config.yaml
activation: "swiglu"
rope_fraction: 0.75
tie_embeddings: false
lr_mult_o: 0.821
schedule: "wsd"
dataset: "wikipedia_en"
Each number is 200 + 20 x the weight over its row's rms, rounded and kept within 0 to 999. Layers, rows and columns count from 0. The size before them is the row's rms in percent of the matrix's.

# layer 5 attention query, 256x256, rms 0.0729, rows 239-255, columns 192-255
108,203,207,202,178,241,219,183,211,183,217,191,221,226,181,178,155,203,158,232,199,198,157,196,218,200,222,204,229,201,219,230,193,193,192,212,228,183,183,200,212,183,182,181,191,208,206,195,175,189,178,187,168,206,231,220,193,197,242,204,227,185,167,220,185
111,189,211,190,221,201,251,198,210,186,251,194,204,208,234,207,203,209,212,195,215,192,200,176,196,175,201,172,206,205,204,199,155,197,177,199,223,190,213,162,220,196,210,211,225,203,213,210,228,184,220,217,186,226,177,188,198,215,166,203,219,187,214,222,231
101,193,221,212,208,212,214,211,213,189,212,215,205,215,208,230,202,235,221,236,205,213,182,215,201,180,191,186,164,212,217,192,213,184,239,154,188,204,202,224,211,234,210,184,201,206,202,215,201,191,167,191,198,171,192,178,226,205,194,179,185,214,237,232,173
092,202,204,182,211,207,206,214,195,156,185,194,177,192,176,218,204,217,242,188,169,201,171,205,156,210,226,173,173,194,183,185,216,208,188,219,239,205,218,189,213,247,182,185,239,183,171,153,163,176,187,196,224,212,187,250,220,230,174,225,238,180,212,185,189
090,190,200,212,217,207,183,174,169,242,198,223,181,178,171,195,244,201,210,212,208,179,202,224,224,196,189,235,192,199,189,218,190,217,180,207,211,174,203,209,186,212,184,203,213,195,192,214,163,180,217,211,202,187,184,198,170,199,238,186,218,198,154,214,196
095,186,225,225,190,210,225,213,196,208,176,200,171,207,184,204,196,193,203,232,182,194,181,183,201,195,184,219,208,186,189,211,204,213,218,217,183,195,233,198,181,210,238,197,204,202,176,210,181,198,185,206,229,196,195,208,179,165,205,197,210,214,227,251,178
134,213,186,201,200,231,213,205,227,208,219,209,210,215,218,217,211,185,175,283,228,222,215,184,216,213,209,197,217,207,234,207,195,195,196,231,189,206,205,193,256,167,189,221,185,228,174,223,177,189,198,199,200,223,207,211,181,209,223,198,205,182,202,222,204
108,200,217,204,212,183,236,162,181,164,177,178,201,223,232,232,171,206,169,173,187,174,141,190,184,183,219,219,198,181,196,199,171,209,209,168,211,188,166,215,227,174,201,225,172,200,208,207,176,213,205,201,192,229,216,229,203,193,204,210,188,214,187,159,192
105,214,176,159,215,172,198,189,227,192,180,212,193,177,226,190,192,200,204,219,174,196,233,220,160,204,217,171,216,181,199,191,234,189,209,219,155,194,195,197,235,158,218,212,187,195,198,206,217,218,201,196,221,182,205,207,207,216,202,166,191,190,245,200,194
156,222,210,171,206,167,198,222,203,206,204,202,194,173,196,194,202,208,223,129,182,196,177,183,207,193,206,216,185,205,194,179,220,190,197,159,215,182,196,197,170,235,205,198,240,205,220,161,210,194,171,220,219,188,185,210,205,198,189,202,209,208,257,206,198
105,227,210,232,219,200,211,190,210,179,157,187,177,226,193,209,168,230,194,231,183,178,144,215,172,201,243,207,214,207,188,208,183,195,205,208,211,190,155,184,179,202,198,224,228,197,191,175,161,203,184,202,170,214,208,207,203,180,198,209,205,204,189,197,226
100,236,192,224,218,217,196,196,217,207,221,184,242,230,186,183,215,195,178,230,212,206,214,221,197,197,161,215,209,169,185,197,180,191,201,186,201,229,192,190,185,184,181,240,177,199,174,222,205,178,210,224,206,191,216,205,199,205,196,204,219,186,197,214,170
102,196,187,184,223,221,191,226,213,222,201,182,169,184,191,189,217,198,187,175,178,217,256,186,255,199,182,189,238,172,208,216,164,186,208,229,211,188,212,206,212,187,192,241,195,215,195,186,204,213,221,194,232,196,196,236,220,224,211,187,237,200,188,189,199
098,186,217,192,201,203,180,210,233,188,148,170,175,229,192,182,238,185,191,208,207,181,170,190,236,224,170,191,193,196,202,208,192,177,211,225,206,192,230,196,178,215,188,204,208,198,201,186,162,211,206,226,193,159,191,253,207,243,227,217,236,209,199,229,207
115,177,182,197,228,196,185,233,168,188,204,194,191,201,191,182,184,225,225,128,189,185,223,209,193,201,233,184,199,203,203,176,230,221,191,174,161,207,211,200,174,224,205,183,207,242,220,221,218,211,197,178,200,206,225,209,197,189,188,234,203,210,191,196,206
079,213,220,227,202,178,188,211,190,203,212,197,214,208,174,174,155,197,203,165,232,245,161,182,248,198,170,168,218,207,205,226,192,192,221,201,221,193,205,218,173,223,214,198,218,210,183,200,164,210,202,233,216,184,185,180,219,175,221,199,192,235,223,137,196
099,188,166,238,207,211,218,177,181,180,178,208,199,229,238,210,201,226,195,226,209,169,154,216,193,199,176,181,224,212,211,198,168,190,215,170,196,223,185,186,205,194,219,194,198,209,203,218,190,231,207,211,225,184,172,191,168,179,202,224,199,205,181,162,219
# layer 5 attention key, 256x256, rms 0.0724, rows 239-255, columns 192-255
120,187,221,178,172,212,227,211,188,162,169,213,206,218,157,214,209,224,197,284,176,211,157,180,209,191,195,200,216,205,204,203,163,189,205,212,191,197,200,210,195,205,194,220,208,179,191,172,207,180,214,169,215,200,221,219,210,167,190,196,221,226,176,175,174
100,178,172,228,249,212,232,177,181,225,193,198,201,190,187,237,222,194,194,206,229,191,160,213,231,169,205,188,217,223,212,216,176,205,156,216,202,230,200,201,208,204,184,170,190,210,200,190,205,213,237,170,193,210,195,209,217,173,200,198,155,192,213,210,192
105,203,167,214,169,175,185,218,185,219,215,205,235,194,173,194,189,209,201,133,187,211,205,200,222,217,170,177,209,189,175,194,212,176,219,215,197,193,221,225,197,192,209,196,204,219,182,201,213,212,205,198,237,204,215,200,162,156,202,201,204,195,238,217,201
109,196,203,201,159,225,199,162,169,203,213,201,173,184,188,200,204,186,199,197,209,221,199,213,208,186,198,205,193,221,189,239,230,180,215,175,210,234,215,189,214,206,211,203,214,177,204,179,191,193,188,197,230,196,192,217,225,199,163,215,216,194,203,196,160
094,199,192,210,204,190,215,242,220,177,205,211,219,206,221,198,211,221,191,274,225,208,218,184,187,209,196,210,228,184,217,235,169,220,195,203,205,180,193,195,175,199,174,200,185,216,198,191,225,154,212,199,211,191,188,183,216,209,159,210,224,192,242,166,204
102,227,204,201,198,205,189,232,173,217,197,215,175,191,215,182,189,162,226,163,192,220,228,182,190,177,189,178,182,202,188,195,254,241,197,172,199,194,223,207,195,196,208,210,245,215,183,183,176,238,199,234,175,214,208,187,220,186,213,188,212,202,233,207,198
112,216,173,199,214,198,201,187,217,198,218,232,216,211,212,188,174,191,249,181,248,189,202,230,210,177,196,197,189,236,220,196,197,203,190,222,211,236,187,162,249,197,152,180,192,200,188,201,204,163,224,220,225,191,180,173,202,217,213,213,205,194,247,209,188
105,205,205,186,237,225,242,208,203,219,205,195,166,181,183,184,196,214,187,211,150,187,208,208,196,212,215,194,222,181,192,197,232,221,222,216,201,184,193,173,182,192,210,182,206,215,223,187,182,225,202,225,204,205,203,200,193,210,199,228,150,187,211,191,212
096,187,194,206,208,212,194,200,189,174,209,186,196,221,185,199,193,188,183,177,220,202,195,177,207,207,209,214,206,189,195,183,185,202,225,190,198,193,200,201,232,189,187,214,177,181,203,203,203,190,200,182,180,159,213,209,182,172,181,175,190,180,212,138,201
105,205,213,194,210,176,205,207,207,210,180,199,212,220,195,155,197,171,245,201,168,232,204,191,185,212,169,216,170,219,221,185,195,240,208,203,199,168,165,213,239,234,192,156,202,221,211,207,170,210,206,195,190,175,196,187,200,224,227,200,226,207,207,193,245
100,221,219,210,193,187,182,207,194,205,208,218,203,223,230,180,196,187,202,179,159,219,162,185,188,253,209,227,196,212,200,203,213,210,199,175,198,183,222,202,206,194,187,225,206,200,231,200,179,206,196,205,205,219,220,211,187,218,236,207,240,181,198,179,196
102,202,175,182,227,200,179,195,198,169,220,218,175,153,190,159,232,168,192,198,201,195,200,191,208,197,238,212,188,192,199,203,201,196,241,180,177,191,190,209,200,207,226,203,183,191,198,166,232,219,220,182,128,184,223,199,193,187,185,177,173,206,191,213,219
112,217,219,200,192,186,196,219,222,217,215,192,229,181,177,182,186,219,222,150,181,216,201,159,224,213,197,184,194,194,160,187,196,137,195,207,201,181,205,216,169,184,198,198,208,199,170,189,197,235,194,216,222,226,201,233,209,184,261,208,192,170,187,197,203
103,209,226,185,236,231,203,216,206,206,175,178,204,230,213,197,186,223,197,206,186,176,214,183,197,181,184,184,235,233,213,213,176,201,222,218,182,227,186,189,175,199,215,202,238,183,151,215,196,215,205,196,204,185,204,239,214,202,224,195,182,203,210,176,197
108,163,229,224,225,204,189,185,213,179,219,236,182,199,202,175,200,223,236,213,199,181,198,208,203,199,228,246,178,207,181,202,182,192,207,206,179,247,177,169,178,178,205,203,212,202,187,196,200,216,202,177,223,182,219,233,242,241,219,197,179,210,218,199,187
086,200,229,222,204,208,213,195,214,198,184,173,227,225,152,197,182,173,202,201,224,214,189,147,208,174,198,179,237,228,200,237,229,170,199,230,165,234,193,167,200,186,179,228,176,191,206,199,224,246,179,224,229,176,206,168,223,202,233,215,211,220,187,164,247
097,204,204,191,229,205,202,204,190,175,196,185,197,181,216,225,199,208,180,237,218,178,210,205,187,216,209,246,178,195,214,164,182,214,200,172,248,217,153,195,203,232,179,156,196,197,230,187,247,202,211,191,186,187,210,199,212,207,150,248,169,215,205,190,206
# layer 5 attention value, 256x256, rms 0.0697, rows 224-232, columns 192-255
094,245,176,225,202,185,182,191,188,200,220,199,162,217,160,222,208,213,192,233,179,216,195,185,198,196,188,191,162,221,179,195,172,200,156,203,189,209,210,179,194,216,186,217,192,221,250,201,207,201,202,188,173,186,208,206,244,191,224,206,207,206,174,226,182
089,211,209,217,227,198,179,210,208,196,186,195,200,196,148,220,203,207,167,238,182,203,208,225,204,183,166,178,247,230,187,214,192,183,166,174,207,234,184,182,171,234,209,184,189,203,202,183,206,232,181,219,221,178,191,206,185,191,214,202,233,166,203,211,223
086,178,186,168,219,197,207,200,189,249,194,188,187,217,191,216,172,189,185,172,180,193,173,186,227,206,229,226,201,214,224,176,250,231,177,207,198,234,229,154,187,227,171,200,231,224,200,210,229,208,203,196,204,204,222,227,220,212,212,192,226,185,218,186,182
089,184,199,195,217,159,192,191,184,197,196,226,220,194,186,211,234,186,215,236,182,191,246,206,228,214,209,196,196,198,234,212,174,224,239,207,186,213,206,185,211,185,220,213,192,163,221,234,215,188,235,223,174,183,202,204,188,213,206,200,195,200,191,173,213
090,172,206,164,215,179,204,209,201,186,224,162,175,207,214,191,179,194,164,184,206,174,224,174,197,203,223,226,212,207,225,224,244,237,229,185,189,227,195,204,208,206,186,202,163,182,202,196,186,234,256,200,217,198,228,208,170,197,206,211,195,211,204,180,171
101,226,209,195,182,185,205,208,205,208,212,192,194,246,168,216,190,223,166,212,211,203,217,211,191,164,181,162,182,213,207,185,185,159,208,208,227,165,195,174,210,200,167,196,200,168,177,192,210,227,193,221,190,193,198,220,230,210,199,245,185,206,224,201,228
097,197,240,200,189,205,200,200,209,211,202,205,178,197,182,231,195,203,212,226,205,206,196,171,205,191,215,209,216,202,178,192,198,201,213,203,207,200,188,206,188,191,199,216,198,201,245,197,204,216,221,213,193,220,191,164,231,174,218,238,199,221,210,221,199
096,190,202,237,214,194,232,209,204,200,238,206,179,197,185,229,186,215,215,199,184,198,222,191,179,194,220,212,190,214,228,174,172,171,194,245,174,213,214,193,189,205,202,215,182,182,208,208,184,191,219,200,202,183,205,187,201,192,180,197,196,208,221,261,206
092,218,201,203,201,163,196,203,217,188,200,219,196,221,191,223,192,190,195,219,194,203,188,185,192,171,188,202,186,248,181,184,174,139,180,237,153,201,211,202,257,201,183,202,218,219,175,196,227,197,219,245,199,185,204,198,186,207,195,202,180,201,197,205,169
# layer 5 attention output (transposed), 256x256, rms 0.0444, rows 224-231, columns 192-255
099,238,179,199,197,231,198,205,183,190,228,206,200,223,214,230,199,227,225,282,230,196,224,196,189,209,182,171,172,197,145,220,217,195,215,157,189,213,219,174,204,219,192,186,197,195,201,201,205,189,183,214,159,202,183,202,205,214,212,199,222,177,196,188,185
099,167,196,233,214,194,215,198,186,187,190,184,165,171,169,178,185,205,166,196,178,177,238,192,173,176,193,165,208,222,196,202,181,171,192,150,190,196,209,191,195,192,209,160,176,213,227,202,196,203,172,208,216,201,240,188,174,196,200,216,198,198,168,201,245
094,176,163,206,178,200,193,217,197,221,244,205,167,176,188,224,147,168,180,194,188,211,201,191,190,197,218,209,204,190,192,201,231,212,190,209,201,214,207,187,179,207,164,201,225,229,196,203,217,231,200,186,187,210,226,209,200,223,204,181,190,186,222,210,206
105,180,198,203,191,202,184,204,185,203,206,216,216,189,192,189,186,195,226,268,195,154,202,215,213,202,186,182,225,197,224,176,189,203,215,224,175,193,229,173,180,190,220,185,191,203,230,206,211,193,231,239,203,152,196,202,160,226,210,205,192,205,181,174,221
089,193,188,179,184,198,187,215,203,223,204,212,200,225,214,211,228,194,182,226,230,173,212,158,223,196,226,200,216,210,241,204,228,184,201,180,165,212,207,195,213,176,194,177,183,190,183,164,170,218,225,230,239,208,198,190,179,226,215,209,209,244,170,193,170
108,215,197,186,218,199,173,237,179,203,204,190,201,230,212,188,199,225,171,215,178,197,210,180,169,195,193,200,211,208,203,197,234,183,197,185,207,176,149,189,215,190,194,211,194,204,154,194,214,211,207,192,201,183,215,226,206,205,201,226,195,195,219,238,188
105,232,225,222,201,191,187,179,211,221,225,220,227,178,201,168,221,215,230,222,202,209,211,219,209,217,201,226,193,219,199,206,203,199,233,189,179,235,201,215,184,194,191,228,207,182,230,224,186,234,243,205,197,211,181,207,220,210,224,202,199,215,241,192,183
106,219,224,208,173,209,218,205,218,211,199,190,175,201,203,228,179,198,219,240,221,197,188,229,228,228,206,208,185,182,210,217,187,168,198,249,207,221,193,174,204,177,207,223,181,191,224,195,184,220,223,204,211,188,202,214,218,203,170,195,148,184,205,195,175